config = dict(
    n_layer=10,
    d_model=128,
    n_head=4,
    n_kv_head=4,
    head_dim=32,
    d_mlp=512,
    vocab_size=16384,
    activation='squared_relu',
    norm='rmsnorm',
    norm_place='pre',
    norm_eps=1e-06,
    positions='rope',
    rope_base=1020.0,
    rope_fraction=0.25,
    qk_norm=True,
    attn_scale=0.271,
    bias='qkv',
    tie_embeddings=False,
    parallel_block=False,
    extras=['local attention windows', 'gated attention', 'exclusive self-attention', 'short convolutions', 'capped logits'],
    init='orth',
    init_std_qkv=0.123,
    init_std_o=0.0274,
    init_std_up=0.123,
    init_std_down=0.0137,
    optimizer='muon_variant',
    lr=0.0118,
    lr_mult_o=3.0,
    lr_head=0.00881,
    warmup_steps=88,
    schedule='wsd',
    decay_fraction=0.621,
    decay_shape='sqrt',
    final_lr_fraction=0.0,
    batch_tokens=[16384, 32768, 65536],
    seq_len=1024,
    doc_mask=True,
    train_tokens=199700000,
    steps=6080,
    dataset='wikipedia_en',
)
Each number is 50 + 15 x the weight over its row's rms, rounded and kept within 0 to 99. Layers, rows and columns count from 0. The size before them is the row's rms in percent of the matrix's.

# layer 6 attention value, 128x128, rms 0.31, rows 51-105, columns 0-127
115:59 34 53 51 34 67 36 68 46 36 57 50 64 45 28 58 46 42 38 47 53 37 21 32 14 50 47 75 67 19 58 39 51 35 48 47 60 61 25 51 31 23 40 49 40 48 37 49 66 28 32 68 25 41 34 54 41 23 59 39 44 52 49 38 23 59 32 42 36 37 32 51 51 33 37 46 41 71 48 31 63 73 48 59 47 44 34 49 54 58 70 52 46 35 24 64 71 63 64 62 83 46 59 52 80 64 70 51 40 65 52 63 56 39 65 19 49 63 74 49 70 35 44 58 37 55 51 96
120:33 50 60 36 52 35 51 35 12 44 74 64 44 63 54 45 27 74 51 40 49 38 47 55 47 41 58 30 78 51 63 64 39 31 72 50 59 38 55 36 63 47 41 49 31 46 46 55 15 46 28 16 64 35 67 31 63 50 43 65 73 76 43 46 50 46 44 75 53 72 43 65 55 52 49 62 53 99 54 43 38 57 23 61 57 60 25 31 52 33 37 58 47 42 38 35 16 58 61 73 48 79 52 48 68 62 46 63 56 55 76 51 81 46 57 29 38 53 51 36 38 39 31 48 34 61 58 32
121:77 48 40 52 26 46 62 56 18 70 60 41 74 56 65 57 56 55 53 49 98 59 37 57 57 59 60 73 50 69 79 44 62 41 57 53 46 17 62 50 78 49 84 51 35 45 49 48 48 47 62 33 25 67 44 51 35 37 85 42 23 48 73 55 47 69 59 38 42 75 63 35 58 48 47 37 62 54 50 59 54 21 50 48 49 31 41 54 32 65 39 52 38 49 61 49 34 40 55 78 37 42 28 67 39 70 43 38 42 69 54 68 14 69 65 30 37 69 40 32 54 50 60 66 39 46 40 45
121:16 93 53 24 55 54 26 49 58 52 34 53 93 77 75 60 51 50 49 37 36 47 52 39 68 48 56 66 37 36 71 62 55 75 57 48 35 54 72 40 57 52 39 32 22 73 46 30 69 63 56 70 29 67 49 51 60 48 34 49 43 59 44 43 45 51 69 60 67 46 15 70 56 30 65 55 46 58 36 34 44 31 61 53 51 50 53 59 32 53 65 59 58 39 59 46 53 53 65 64 63 61 55 48 62 48 41 67 25 63 63 51 39 31 47 57 57 39 44 18 66 40 30 91 45 79 38 40
120:36 40 85 59 66 60 70 64 49 55 57 73 71 76 49 76 37 49 36 67 52 54 38 81 28 37 59 65 45 69 44 63 89 59 53 39 49 37 48 74 51 69 49 69 54 54 63 55 49 56 43 34 57 64 59 62 47 38 43 22 33 61 47 77 37 59 80 82 06 41 56 54 46 80 74 47 54 30 57 59 63 54 40 44 59 65 42 80 51 59 49 71 28 60 79 65 61 78 41 42 44 44 56 61 58 41 35 68 73 60 58 62 61 42 63 57 68 56 53 42 42 58 41 54 45 54 36 57
116:65 58 22 54 32 44 37 54 74 62 57 56 60 44 56 67 56 56 23 59 34 31 54 41 39 64 46 58 41 35 34 50 58 52 54 37 62 39 35 63 54 56 29 40 13 41 48 49 33 63 35 54 55 45 68 29 70 42 58 50 55 43 55 45 63 69 41 48 32 61 43 53 51 60 46 24 43 10 44 66 43 30 49 57 53 46 40 52 41 96 19 50 53 16 52 65 58 70 67 88 32 88 72 64 49 44 60 59 61 47 52 55 33 86 32 60 40 54 22 42 62 66 29 36 50 46 59 62
127:41 61 50 36 63 78 43 40 57 40 46 54 40 51 62 47 08 43 33 49 37 32 56 63 26 58 44 47 32 59 53 20 60 49 43 10 60 58 45 63 36 37 72 25 19 44 24 54 58 33 49 43 69 57 37 60 50 56 42 44 64 45 35 56 53 52 72 26 50 70 59 48 55 34 45 76 34 21 53 50 60 69 67 50 61 81 55 52 28 20 69 51 38 75 69 30 29 41 66 57 54 70 54 56 59 54 56 49 40 40 61 63 60 47 31 49 30 41 11 62 42 22 30 60 45 44 43 29
120:74 70 52 39 63 44 38 36 82 49 50 40 34 78 67 40 36 58 59 48 91 52 42 60 52 25 64 43 52 60 76 44 40 57 20 48 55 54 26 49 25 18 31 50 42 69 67 53 71 35 30 58 42 70 26 35 59 61 27 16 48 51 29 40 52 59 41 63 73 27 58 63 51 41 39 18 35 52 39 51 21 48 50 46 47 56 34 53 30 43 46 38 59 62 57 72 57 46 51 47 39 51 33 51 57 40 72 65 74 51 62 41 22 54 47 40 25 55 39 48 20 74 34 62 59 52 44 46
122:66 58 47 61 41 65 55 48 45 65 78 50 26 83 38 40 59 37 47 47 52 30 30 38 50 52 58 51 33 66 30 41 68 38 28 60 43 49 74 59 62 37 68 45 50 70 44 65 43 80 58 56 40 44 61 61 58 36 45 64 49 86 28 45 54 25 46 51 61 56 75 51 44 29 46 45 27 76 43 53 39 61 71 37 21 65 28 34 49 81 58 78 52 58 32 55 27 45 23 42 72 33 73 33 36 44 41 80 50 34 45 70 50 44 37 70 31 75 24 49 55 49 66 52 53 45 47 73
117:46 57 52 58 78 68 86 62 47 64 47 38 39 59 19 48 54 69 55 60 53 46 40 48 55 69 22 35 44 48 48 23 64 63 61 66 35 57 30 43 61 52 49 34 55 50 17 77 57 53 69 49 55 11 61 48 17 36 65 63 32 48 28 43 62 75 43 48 45 39 36 60 49 80 27 35 44 53 49 27 47 18 70 64 42 46 56 62 62 35 31 61 53 70 48 88 51 67 49 27 46 66 47 44 59 53 54 73 69 52 46 57 45 75 36 68 53 56 43 42 42 39 60 78 30 53 47 35
125:71 69 24 38 55 64 62 44 44 46 29 36 71 41 34 59 71 34 30 25 66 37 51 43 56 68 50 60 57 42 56 52 36 58 35 53 64 53 57 52 24 60 57 45 52 46 47 78 64 53 24 36 46 34 46 70 83 54 57 63 53 72 21 55 38 33 49 77 68 60 47 36 34 68 65 62 44 38 76 59 50 17 34 40 47 58 64 35 86 20 44 36 20 50 69 55 52 65 35 60 43 54 58 64 48 35 56 30 50 57 47 61 62 75 59 42 39 70 72 44 65 40 41 91 63 53 39 61
122:65 42 58 48 28 39 39 59 28 62 52 76 27 69 45 40 23 60 46 42 40 60 30 30 55 43 44 34 18 42 61 60 49 78 49 17 53 57 38 63 84 72 59 62 45 60 45 24 19 52 48 63 38 53 56 62 48 70 43 75 34 43 49 25 69 36 73 75 62 40 52 39 34 57 65 52 46 65 51 46 48 33 57 61 37 40 85 31 65 54 55 24 61 68 54 59 79 38 61 68 58 57 44 45 61 47 56 55 43 06 64 56 58 57 57 35 54 74 83 38 49 63 44 48 62 41 56 41
114:52 33 59 66 32 25 83 66 62 47 81 48 34 46 62 54 53 55 05 32 45 37 46 48 64 72 42 44 37 73 47 58 27 52 32 72 60 56 53 62 57 83 39 30 45 35 28 13 41 51 68 31 40 54 29 39 55 58 38 12 51 38 46 51 46 25 31 30 42 32 55 56 36 55 62 49 66 81 43 53 35 34 60 23 49 76 37 50 41 42 52 42 40 69 54 48 48 56 58 50 35 46 66 55 38 53 62 49 38 51 77 34 59 75 51 40 37 62 43 47 44 36 57 38 75 75 55 69
081:57 45 66 41 50 65 51 37 70 32 47 18 29 68 54 70 40 63 83 99 69 63 62 41 73 38 61 40 36 51 31 60 37 53 31 64 60 58 44 47 45 31 59 70 48 65 61 50 62 37 37 42 68 56 35 63 50 57 17 77 54 47 61 42 59 32 54 55 57 36 38 66 84 67 45 38 33 41 56 50 26 46 51 51 31 42 76 45 77 22 54 67 30 62 52 46 58 49 31 64 72 55 69 65 47 57 56 43 42 52 48 53 64 26 73 58 90 50 55 67 67 40 56 59 47 38 46 60
083:49 40 76 27 44 29 22 35 74 71 38 36 37 58 45 67 30 45 53 63 20 57 40 34 76 36 30 37 52 53 60 69 56 48 38 36 30 50 41 74 65 43 69 60 47 53 68 40 59 48 59 34 61 40 64 70 57 52 46 31 67 44 47 40 51 57 24 30 47 44 43 54 42 74 61 32 60 71 21 48 41 45 68 52 46 72 70 57 20 96 34 65 40 44 40 36 73 66 32 43 65 68 21 66 43 48 37 51 23 45 27 39 46 55 52 66 64 61 49 44 41 37 56 62 53 62 38 74
077:20 37 46 45 27 63 47 33 38 57 31 56 65 63 44 27 46 34 64 46 41 48 38 53 35 68 61 40 58 57 47 62 49 41 91 79 21 83 18 06 43 58 35 34 47 61 52 39 60 49 33 47 71 42 63 56 67 38 32 51 37 55 22 43 30 69 34 63 56 60 56 37 50 44 34 53 35 57 65 43 50 60 26 42 56 57 44 50 34 24 31 54 49 40 66 51 40 43 57 49 34 65 42 66 40 63 47 71 46 60 18 51 50 40 64 28 23 48 51 42 76 07 48 61 54 49 56 57
077:60 68 46 37 43 64 35 34 64 27 58 63 78 76 30 70 60 56 53 71 53 56 37 36 51 61 44 35 47 66 70 46 68 70 49 43 54 53 62 65 48 62 64 49 50 54 47 50 27 46 69 49 71 39 77 55 53 41 42 78 58 82 56 39 51 79 47 46 65 67 70 37 39 26 35 11 44 39 62 53 57 46 78 50 41 35 48 54 66 92 38 33 52 69 22 65 30 79 39 42 77 65 54 53 63 37 41 64 61 25 39 43 45 47 55 33 40 56 29 56 60 47 78 46 36 70 65 53
079:65 72 61 63 56 46 74 60 60 42 57 51 68 48 54 29 49 50 61 44 35 86 53 47 75 59 52 52 58 58 53 50 82 50 47 44 64 43 57 22 57 66 59 72 59 37 59 59 58 73 75 39 37 40 47 44 40 75 68 28 65 34 91 58 37 41 38 47 27 99 46 38 51 48 40 47 33 32 33 24 45 49 38 49 30 66 31 47 47 43 57 57 44 49 56 38 46 58 49 38 43 18 46 54 72 48 50 69 20 61 41 51 29 69 39 36 46 64 39 54 33 73 76 46 65 38 45 77
083:67 46 30 39 59 65 24 46 56 53 79 38 78 62 48 83 46 78 47 35 58 27 48 42 71 69 63 60 55 46 57 62 37 43 46 47 35 58 38 55 20 42 84 53 55 46 51 31 51 47 52 49 61 38 51 20 57 30 53 64 47 46 40 31 33 88 64 59 47 71 61 53 50 46 58 53 54 59 33 66 44 46 28 45 70 58 41 67 39 60 60 41 26 56 64 37 75 48 39 35 56 62 49 53 53 52 47 68 65 48 47 44 57 47 35 78 85 06 31 59 27 31 33 36 65 51 36 78
074:33 53 56 57 70 32 33 45 53 51 67 27 28 57 15 54 24 77 59 50 59 61 60 51 41 94 52 49 52 47 34 37 48 32 85 58 42 33 40 49 63 08 41 28 68 45 55 27 48 61 57 53 57 75 41 23 46 41 37 45 70 57 46 71 68 28 62 51 55 49 25 40 38 34 52 46 61 63 52 70 53 49 41 48 72 57 25 32 64 59 55 65 35 52 43 28 74 52 54 66 45 46 58 44 24 36 40 60 45 46 57 51 31 41 57 41 58 48 76 75 49 60 75 45 80 77 54 63
084:71 47 46 71 23 67 33 61 44 33 47 14 34 57 15 47 50 58 42 34 17 64 51 46 45 45 64 56 77 24 66 52 45 53 63 77 75 17 23 75 53 67 52 40 52 38 37 55 31 48 37 18 44 47 44 86 55 62 62 39 49 46 74 37 39 44 45 53 50 33 71 32 50 62 62 28 71 57 60 60 56 47 55 35 49 42 67 70 76 35 30 44 48 62 49 38 46 79 62 58 44 33 34 57 51 59 55 69 51 62 76 68 56 34 51 37 52 34 67 46 22 42 60 52 45 47 41 45
079:28 84 57 51 86 28 49 54 78 54 25 52 55 56 44 28 53 50 76 56 71 23 52 50 61 45 31 50 54 19 65 51 40 27 66 66 48 38 52 41 56 40 70 77 49 67 51 41 49 46 54 76 44 42 77 48 79 42 40 54 65 50 37 61 33 40 21 48 42 57 35 37 51 55 54 72 65 30 43 63 32 36 60 27 45 53 49 54 49 44 31 48 62 33 63 78 18 50 63 44 78 49 35 39 46 52 58 28 72 65 34 28 65 63 37 33 40 67 38 33 47 75 47 43 64 62 43 69
084:56 62 63 56 75 14 53 36 49 44 41 51 44 58 57 73 46 24 57 41 42 57 46 59 31 57 85 29 64 56 74 34 35 40 50 35 71 63 75 45 44 36 78 54 60 36 63 48 37 56 70 39 61 48 24 75 26 71 50 51 49 34 35 68 70 46 25 22 64 71 43 50 55 55 65 57 64 57 41 29 28 38 61 32 30 67 47 53 44 55 61 51 30 25 37 51 55 09 57 52 34 36 43 47 53 36 46 62 65 23 42 55 46 28 31 71 50 33 77 48 65 56 47 24 63 61 54 54
071:37 58 36 54 47 44 49 34 40 33 20 63 62 18 51 44 64 47 47 64 63 46 49 43 63 62 56 44 56 72 83 43 72 66 61 51 54 51 53 65 41 36 48 49 58 53 42 37 40 53 26 79 66 49 70 50 37 36 60 57 55 38 68 54 83 28 53 70 70 70 56 51 59 61 50 67 60 39 19 42 17 24 11 71 46 20 65 76 56 65 42 55 40 55 35 47 71 59 46 65 21 40 42 26 39 58 49 42 63 51 33 58 58 42 63 52 44 43 34 54 35 80 58 52 26 14 51 62
082:46 72 63 57 63 43 28 46 56 80 32 61 39 59 42 38 37 22 24 65 54 68 61 64 42 65 59 57 56 45 73 59 33 44 32 42 30 58 61 41 45 51 62 58 40 56 67 61 40 55 32 60 57 54 78 43 55 62 61 29 62 53 34 63 52 44 64 38 72 27 81 55 69 34 55 44 51 59 35 49 53 33 51 21 85 53 53 43 54 55 48 38 79 52 23 44 99 46 48 37 31 65 36 62 80 57 51 57 48 56 85 68 29 90 60 57 53 33 46 53 44 49 67 54 33 61 59 43
079:65 57 26 26 60 60 58 54 06 71 36 34 34 48 48 45 07 33 34 56 47 47 46 55 50 71 75 37 35 67 67 41 77 60 36 66 55 32 68 38 55 62 58 46 68 41 53 53 65 40 51 54 43 50 65 34 72 56 32 62 23 49 70 55 31 30 39 45 37 35 27 60 64 53 58 38 59 72 57 46 53 55 59 37 47 62 40 42 68 79 37 46 36 69 39 61 45 55 37 34 55 37 32 54 35 55 49 52 32 41 19 39 66 38 16 52 37 26 29 58 38 25 68 54 23 32 51 60
079:58 53 51 40 46 62 58 42 24 38 69 45 11 45 45 26 52 88 28 56 45 57 55 62 65 50 58 49 49 38 65 70 46 39 39 62 29 58 45 52 59 40 48 43 49 52 75 44 42 37 64 55 52 42 43 74 36 16 23 53 30 42 38 43 53 40 55 62 52 76 63 70 45 42 70 65 46 53 21 62 55 78 58 26 34 18 42 54 51 56 33 38 54 54 33 50 33 57 53 35 65 50 27 79 84 60 58 15 47 43 47 17 32 45 55 50 69 49 65 29 34 20 49 55 31 49 61 36
082:16 67 65 59 45 32 56 67 68 51 24 39 60 48 73 52 27 38 51 53 39 63 49 28 74 58 59 39 51 64 37 48 46 28 42 63 48 60 70 56 47 46 28 32 50 63 48 68 46 32 35 62 71 42 29 24 58 57 58 45 64 54 60 35 46 51 76 76 18 21 56 57 54 66 41 40 50 45 00 49 60 52 48 46 24 25 36 73 23 40 61 61 48 49 47 56 41 49 48 57 31 66 68 28 61 44 38 38 36 28 57 61 43 18 59 70 32 52 49 52 40 41 61 53 66 78 27 48
079:38 50 63 58 57 52 58 47 50 43 63 55 60 36 22 68 56 52 32 79 20 31 35 63 53 53 34 21 62 55 54 44 40 49 46 48 56 30 49 50 73 45 29 61 09 57 68 46 55 61 50 59 58 63 74 52 54 51 72 58 34 58 55 54 47 34 60 40 44 64 48 56 32 54 51 24 45 46 50 11 58 26 55 63 38 69 86 55 59 52 67 51 48 57 17 59 52 31 56 65 69 27 40 44 47 56 41 34 57 29 56 30 58 59 31 59 24 54 71 52 19 09 24 46 62 22 47 51
078:36 47 27 34 48 71 47 42 46 42 37 48 66 59 52 69 25 53 66 44 68 32 48 67 61 49 51 42 51 31 49 44 62 17 42 25 48 19 49 73 67 74 73 57 43 65 55 57 61 53 35 33 53 83 65 59 24 54 40 37 59 45 57 44 60 58 41 41 56 36 44 65 50 42 50 75 46 62 49 68 56 61 62 81 75 46 36 30 57 20 18 62 75 34 38 55 79 44 49 28 48 42 56 56 59 26 20 41 37 54 45 65 69 53 68 25 39 21 48 40 21 43 60 46 59 46 60 24
077:75 40 51 47 37 48 52 65 43 68 57 30 79 41 39 74 39 25 68 26 72 61 51 47 53 60 70 48 60 39 46 64 51 48 57 65 53 75 39 31 78 17 58 60 30 48 74 77 49 42 57 55 49 19 49 46 41 58 72 67 29 32 42 57 62 56 43 42 43 74 41 41 43 82 35 47 49 38 50 54 85 70 40 51 38 76 61 31 43 34 55 24 49 61 23 65 58 61 35 48 42 59 38 45 42 47 54 32 25 78 61 53 55 66 29 56 63 55 33 14 43 38 77 40 43 52 49 48
081:80 58 58 15 46 10 29 66 45 53 39 48 72 44 66 51 49 46 53 18 48 47 61 69 55 29 54 66 64 53 51 63 47 42 42 55 21 25 55 67 38 48 41 70 36 52 53 68 72 62 37 49 53 48 33 47 39 50 59 83 35 46 52 44 69 49 17 59 55 65 53 38 56 45 27 11 60 48 41 24 53 20 37 46 69 41 38 45 60 35 42 57 27 50 48 14 60 53 43 12 58 44 49 52 68 44 67 37 54 73 30 31 45 41 45 46 47 30 62 52 46 54 48 44 20 70 43 40
076:50 48 80 34 47 72 37 55 33 55 61 29 48 68 66 74 54 71 29 51 43 51 64 51 46 35 43 63 43 70 20 58 40 37 51 40 34 50 64 57 73 61 47 50 45 78 19 43 58 50 43 56 86 34 57 22 57 54 52 39 48 56 51 67 31 23 45 36 43 65 56 37 39 27 56 36 54 55 30 44 37 77 59 55 63 32 38 52 56 71 38 17 51 52 73 52 30 43 49 38 34 13 62 56 42 48 41 84 69 64 56 72 68 34 82 42 26 57 47 33 48 56 59 50 61 48 54 24
077:17 69 44 45 26 37 56 39 42 41 30 63 27 54 67 44 56 33 77 44 50 34 48 67 33 56 46 47 74 66 45 37 84 38 68 43 39 57 51 50 36 40 53 54 72 61 75 36 26 53 58 61 42 28 62 53 18 50 27 68 51 73 37 58 62 49 41 72 36 61 51 45 55 33 44 46 59 71 59 35 86 64 47 58 46 29 79 48 75 51 57 43 46 58 69 42 75 62 66 51 76 46 15 34 67 51 45 53 55 42 71 46 74 51 32 70 47 66 58 34 42 50 49 64 31 41 23 67
078:52 44 15 66 53 84 60 41 48 20 67 52 42 33 57 20 47 63 44 36 62 44 60 36 34 46 46 35 33 75 45 61 55 70 38 42 60 52 59 38 48 37 57 59 70 67 55 62 63 23 22 59 28 61 57 62 66 64 59 56 36 43 40 60 41 82 35 53 63 74 57 58 40 42 52 44 70 50 34 65 20 59 34 50 36 35 48 41 31 43 31 71 58 49 54 26 48 51 25 32 34 58 52 21 20 39 61 39 30 24 65 57 57 45 38 55 49 16 85 73 63 43 67 50 57 54 52 48
081:27 83 32 31 53 57 60 45 52 32 38 85 52 54 51 53 54 64 60 40 58 51 47 55 33 47 36 51 23 49 59 26 29 50 43 69 49 41 53 67 54 40 21 65 42 37 74 55 67 45 61 57 47 30 56 57 62 68 62 55 41 58 64 33 53 76 64 36 56 22 50 52 57 55 49 60 41 46 46 34 25 67 58 28 45 55 59 21 41 50 22 63 48 62 63 74 57 37 75 35 28 11 54 49 58 79 61 64 52 49 70 79 49 81 49 63 51 33 67 71 50 46 49 39 29 60 19 72
077:15 49 49 25 53 40 92 54 12 51 66 57 67 42 61 49 35 58 46 47 41 46 27 75 36 38 68 56 40 51 48 64 46 54 88 49 71 25 23 48 48 46 70 45 61 50 32 48 45 67 38 78 44 31 57 53 44 51 62 37 64 49 36 39 33 57 77 28 32 45 56 64 71 44 69 42 64 52 60 68 48 56 38 54 34 40 49 58 71 60 62 60 28 39 35 40 69 44 51 44 67 44 45 80 71 34 67 18 37 40 41 79 51 41 47 22 32 64 61 36 68 41 53 46 54 58 36 64
083:64 64 32 66 28 40 63 58 50 62 50 42 49 27 61 00 56 69 79 64 38 40 32 47 36 55 51 42 29 53 40 44 59 67 44 55 58 16 35 65 57 19 67 46 36 72 72 43 54 52 54 68 70 67 24 49 47 49 52 18 60 43 48 55 52 36 37 59 37 51 70 65 56 53 44 73 52 46 54 38 56 41 79 52 42 47 35 64 50 48 34 29 19 64 42 47 31 67 78 57 50 55 50 57 22 48 46 53 49 63 54 54 24 49 17 69 55 36 29 62 30 50 49 60 54 44 67 21
089:37 08 26 61 04 66 64 30 67 38 44 54 60 35 83 58 87 55 50 50 70 54 36 58 47 70 48 35 62 30 62 19 56 44 39 61 66 62 56 51 47 25 11 36 48 44 44 66 51 44 30 17 47 37 60 34 55 55 67 60 90 69 47 32 58 22 42 35 57 42 51 52 56 48 63 43 66 57 60 68 59 66 52 52 59 60 22 49 70 55 53 58 51 32 48 58 49 42 49 58 42 60 63 67 47 52 68 47 58 53 34 45 45 59 45 50 56 22 49 49 64 50 44 64 52 36 53 16
078:58 51 86 13 39 42 51 50 49 59 54 66 54 63 53 44 28 48 63 69 19 46 69 35 50 46 55 55 42 25 56 57 62 50 68 32 75 77 58 52 44 18 54 44 70 48 38 57 36 38 50 67 76 43 53 66 35 44 79 57 61 61 44 37 49 54 42 42 42 43 69 56 69 73 53 96 49 52 39 61 51 62 53 69 55 47 38 62 44 58 64 78 28 32 84 56 36 43 59 19 55 25 59 69 52 45 55 66 58 48 67 29 46 77 39 23 21 48 37 65 44 63 52 41 54 38 54 47
076:37 24 43 71 42 50 47 57 56 13 48 57 84 49 61 62 60 61 41 38 33 80 19 61 34 69 63 69 37 60 40 37 64 50 26 35 36 38 59 61 54 49 37 50 42 53 23 41 11 48 63 53 52 48 66 49 57 31 66 50 65 48 52 48 51 44 37 48 45 57 70 50 41 54 54 63 52 18 51 33 80 41 57 66 46 62 65 57 72 52 45 58 31 42 67 34 30 39 59 50 27 67 34 60 56 69 23 44 26 71 69 44 42 48 24 32 75 46 64 39 64 27 56 28 67 50 75 72
083:61 35 99 55 63 57 28 68 48 63 41 41 56 49 57 45 36 63 48 75 64 64 36 36 38 52 60 50 42 43 62 59 60 23 71 44 34 25 25 70 34 45 55 17 64 52 35 46 51 15 71 67 57 85 41 44 59 49 57 78 42 54 49 48 50 38 55 71 56 57 61 43 46 43 22 43 37 21 28 30 67 26 69 61 64 57 53 32 38 48 57 62 33 46 49 51 59 35 38 57 20 30 50 55 55 44 59 56 40 61 35 70 69 41 57 69 47 31 49 11 46 52 48 51 65 48 24 43
078:47 41 69 67 23 27 86 33 52 43 20 58 63 76 38 40 42 24 30 22 50 65 79 21 41 66 40 64 51 49 65 26 51 42 32 79 50 32 18 64 32 45 65 40 45 58 50 72 63 53 71 33 46 59 53 32 41 46 25 22 53 64 48 32 52 46 48 48 43 61 43 37 40 38 44 44 54 38 61 43 40 37 54 33 43 41 73 71 61 52 32 80 38 54 62 71 41 46 44 23 47 30 32 49 67 59 45 44 74 45 70 35 50 47 38 34 49 52 41 47 26 50 32 51 49 60 22 46
077:64 42 50 23 52 43 55 52 55 41 49 29 59 38 69 47 57 45 57 47 44 44 66 59 60 34 61 28 74 53 49 57 41 52 73 75 39 51 31 77 43 47 43 62 64 35 51 44 63 38 59 55 41 60 21 66 87 57 51 45 71 67 32 53 59 42 34 48 26 45 57 70 42 53 40 44 48 65 48 38 70 58 79 42 50 63 41 60 50 45 37 59 41 45 58 54 43 42 65 59 55 54 52 34 71 14 26 36 47 96 81 57 59 88 46 59 34 45 42 38 41 66 53 20 31 49 95 78
076:48 49 40 56 37 53 54 63 22 33 48 57 73 52 73 58 45 61 37 54 61 48 49 12 43 24 42 52 56 71 35 68 23 39 74 56 49 92 49 66 52 80 43 29 68 40 72 66 00 60 30 52 58 63 58 64 43 42 41 53 57 37 48 31 41 51 34 42 32 62 62 54 54 29 75 40 46 54 49 38 61 37 41 44 46 41 31 22 70 58 29 78 57 59 18 47 51 72 42 62 40 23 78 44 46 45 62 35 60 54 37 50 55 72 39 61 64 37 49 55 32 56 45 49 70 56 45 41
118:84 79 45 51 69 38 52 61 52 66 42 55 39 56 61 38 33 60 55 58 42 31 59 41 29 53 64 39 58 67 40 59 53 59 52 29 50 40 80 34 23 46 46 77 50 57 33 47 49 41 58 41 44 33 31 44 65 65 44 59 12 45 82 48 17 61 55 34 54 39 40 60 45 62 49 60 42 38 27 54 45 30 30 42 38 60 66 64 40 49 49 28 40 67 53 17 47 37 65 62 62 36 27 69 49 57 40 92 50 26 37 47 67 46 50 42 49 64 44 68 77 48 42 60 31 62 41 95
127:40 49 48 53 49 57 45 63 49 56 52 62 51 36 52 31 46 42 44 52 74 57 54 72 77 62 70 48 52 58 21 32 47 50 74 44 46 61 74 73 41 65 17 76 44 40 26 57 54 31 57 60 49 70 62 56 31 47 52 51 68 50 45 53 45 53 57 74 55 81 33 43 59 39 32 81 47 53 24 48 50 34 65 34 47 39 08 16 74 76 44 34 52 67 71 47 58 54 63 36 73 50 53 59 45 46 40 70 50 48 43 60 43 76 58 47 52 62 78 53 39 14 19 55 64 63 52 24
116:43 40 80 58 52 54 68 59 65 46 46 43 38 47 68 62 46 54 42 41 73 50 62 46 55 67 46 35 70 29 20 45 54 64 95 42 62 63 48 44 61 63 25 63 35 42 75 54 42 53 45 55 26 81 51 37 75 49 22 47 18 54 51 32 52 31 85 14 77 44 60 46 56 76 53 27 28 46 68 53 66 37 58 33 46 40 59 35 50 40 30 49 44 63 46 62 39 56 25 36 51 75 66 56 58 58 47 39 42 41 52 59 49 29 73 46 47 83 51 39 41 56 66 46 28 39 40 62
121:42 55 41 44 61 48 37 31 36 45 64 54 38 49 42 44 25 59 59 62 43 25 56 60 47 47 63 25 38 59 43 76 42 67 54 53 64 53 58 52 56 57 61 46 52 28 52 57 58 04 63 55 73 93 54 81 63 55 51 51 39 44 56 56 38 36 36 52 39 52 36 65 41 55 38 85 60 46 45 55 56 48 88 85 43 15 54 64 26 53 44 35 61 27 38 75 47 85 37 45 38 49 64 68 38 48 55 61 50 44 36 74 41 44 68 74 42 49 39 38 68 45 78 47 61 70 64 75
118:33 71 65 45 57 55 56 63 62 41 66 56 63 40 35 62 50 82 18 64 62 58 61 16 65 26 98 54 21 40 53 55 50 51 32 34 49 53 62 46 43 75 57 39 49 71 43 49 59 31 40 37 52 65 47 34 31 67 38 45 55 40 42 46 53 54 47 41 43 69 68 53 32 66 56 43 55 43 48 41 43 77 37 41 55 44 52 30 51 34 20 20 47 32 57 64 51 99 25 45 38 22 48 31 40 61 66 61 49 39 65 55 43 46 32 48 36 64 70 78 53 50 52 33 50 40 58 35
123:54 56 47 54 43 55 67 47 20 56 32 48 62 55 57 31 57 41 33 54 47 57 39 83 66 42 30 64 39 44 32 78 48 65 51 47 55 30 53 42 41 54 64 73 34 56 39 67 59 28 40 34 48 30 42 31 74 61 52 34 40 56 64 52 46 39 26 37 64 47 28 51 25 45 39 60 30 34 64 34 51 54 29 93 47 27 42 32 73 53 65 73 44 57 40 58 41 48 53 26 42 59 37 38 30 49 49 91 47 39 68 32 65 59 39 35 68 49 45 46 62 40 74 65 42 56 90 15
127:32 29 19 58 26 47 64 35 55 36 31 63 48 37 53 43 60 50 65 41 46 45 51 68 33 35 34 28 67 50 46 73 65 87 24 57 51 83 54 60 64 47 55 66 58 31 33 60 38 39 31 17 57 52 57 68 44 45 48 42 59 26 67 42 57 40 60 11 43 56 55 63 57 37 64 50 51 73 57 50 55 42 64 29 26 52 67 45 84 78 67 66 65 31 57 42 69 61 54 46 33 43 55 55 69 57 58 79 49 58 53 60 43 62 20 50 59 27 64 64 53 55 42 79 28 52 36 60
120:35 52 55 36 46 69 57 42 38 52 39 56 52 32 57 13 45 51 47 50 47 72 46 45 38 70 46 40 32 50 51 81 40 28 14 10 60 53 60 35 63 53 55 80 60 36 30 77 58 61 47 62 23 84 41 50 50 58 39 64 71 53 50 60 50 45 38 47 51 48 52 50 48 52 52 22 48 12 42 52 62 26 75 41 35 64 30 64 57 48 28 91 63 67 39 43 41 45 40 61 50 37 60 53 63 31 49 63 52 61 51 62 47 45 41 42 50 50 60 22 33 68 17 29 27 29 48 44
123:27 61 43 33 64 38 73 46 49 56 61 89 43 56 47 58 48 78 50 77 69 28 64 62 51 59 35 50 37 67 52 66 53 65 46 40 37 94 74 23 37 32 54 57 58 63 68 47 41 63 57 33 45 22 28 47 49 39 46 44 46 56 43 36 51 32 58 68 43 67 41 29 53 72 37 56 25 29 61 73 65 57 33 38 51 51 40 56 52 65 72 48 76 48 37 46 76 40 23 39 47 34 68 51 57 57 65 39 55 50 46 46 39 59 42 46 25 39 52 61 82 22 27 58 79 66 38 56
118:32 60 25 41 26 48 53 51 71 49 63 34 31 55 99 45 48 90 51 57 52 46 45 58 46 58 56 42 40 19 60 30 56 30 40 39 60 35 42 66 39 33 03 30 63 62 45 41 44 23 49 61 60 59 65 36 44 37 58 63 51 74 38 43 58 29 62 60 26 47 70 74 50 47 49 63 33 53 85 69 22 44 44 67 52 40 58 33 57 39 39 65 49 49 39 40 68 24 35 40 47 47 48 46 31 30 35 62 43 46 28 50 50 39 29 72 49 53 49 58 61 62 41 59 53 36 27 54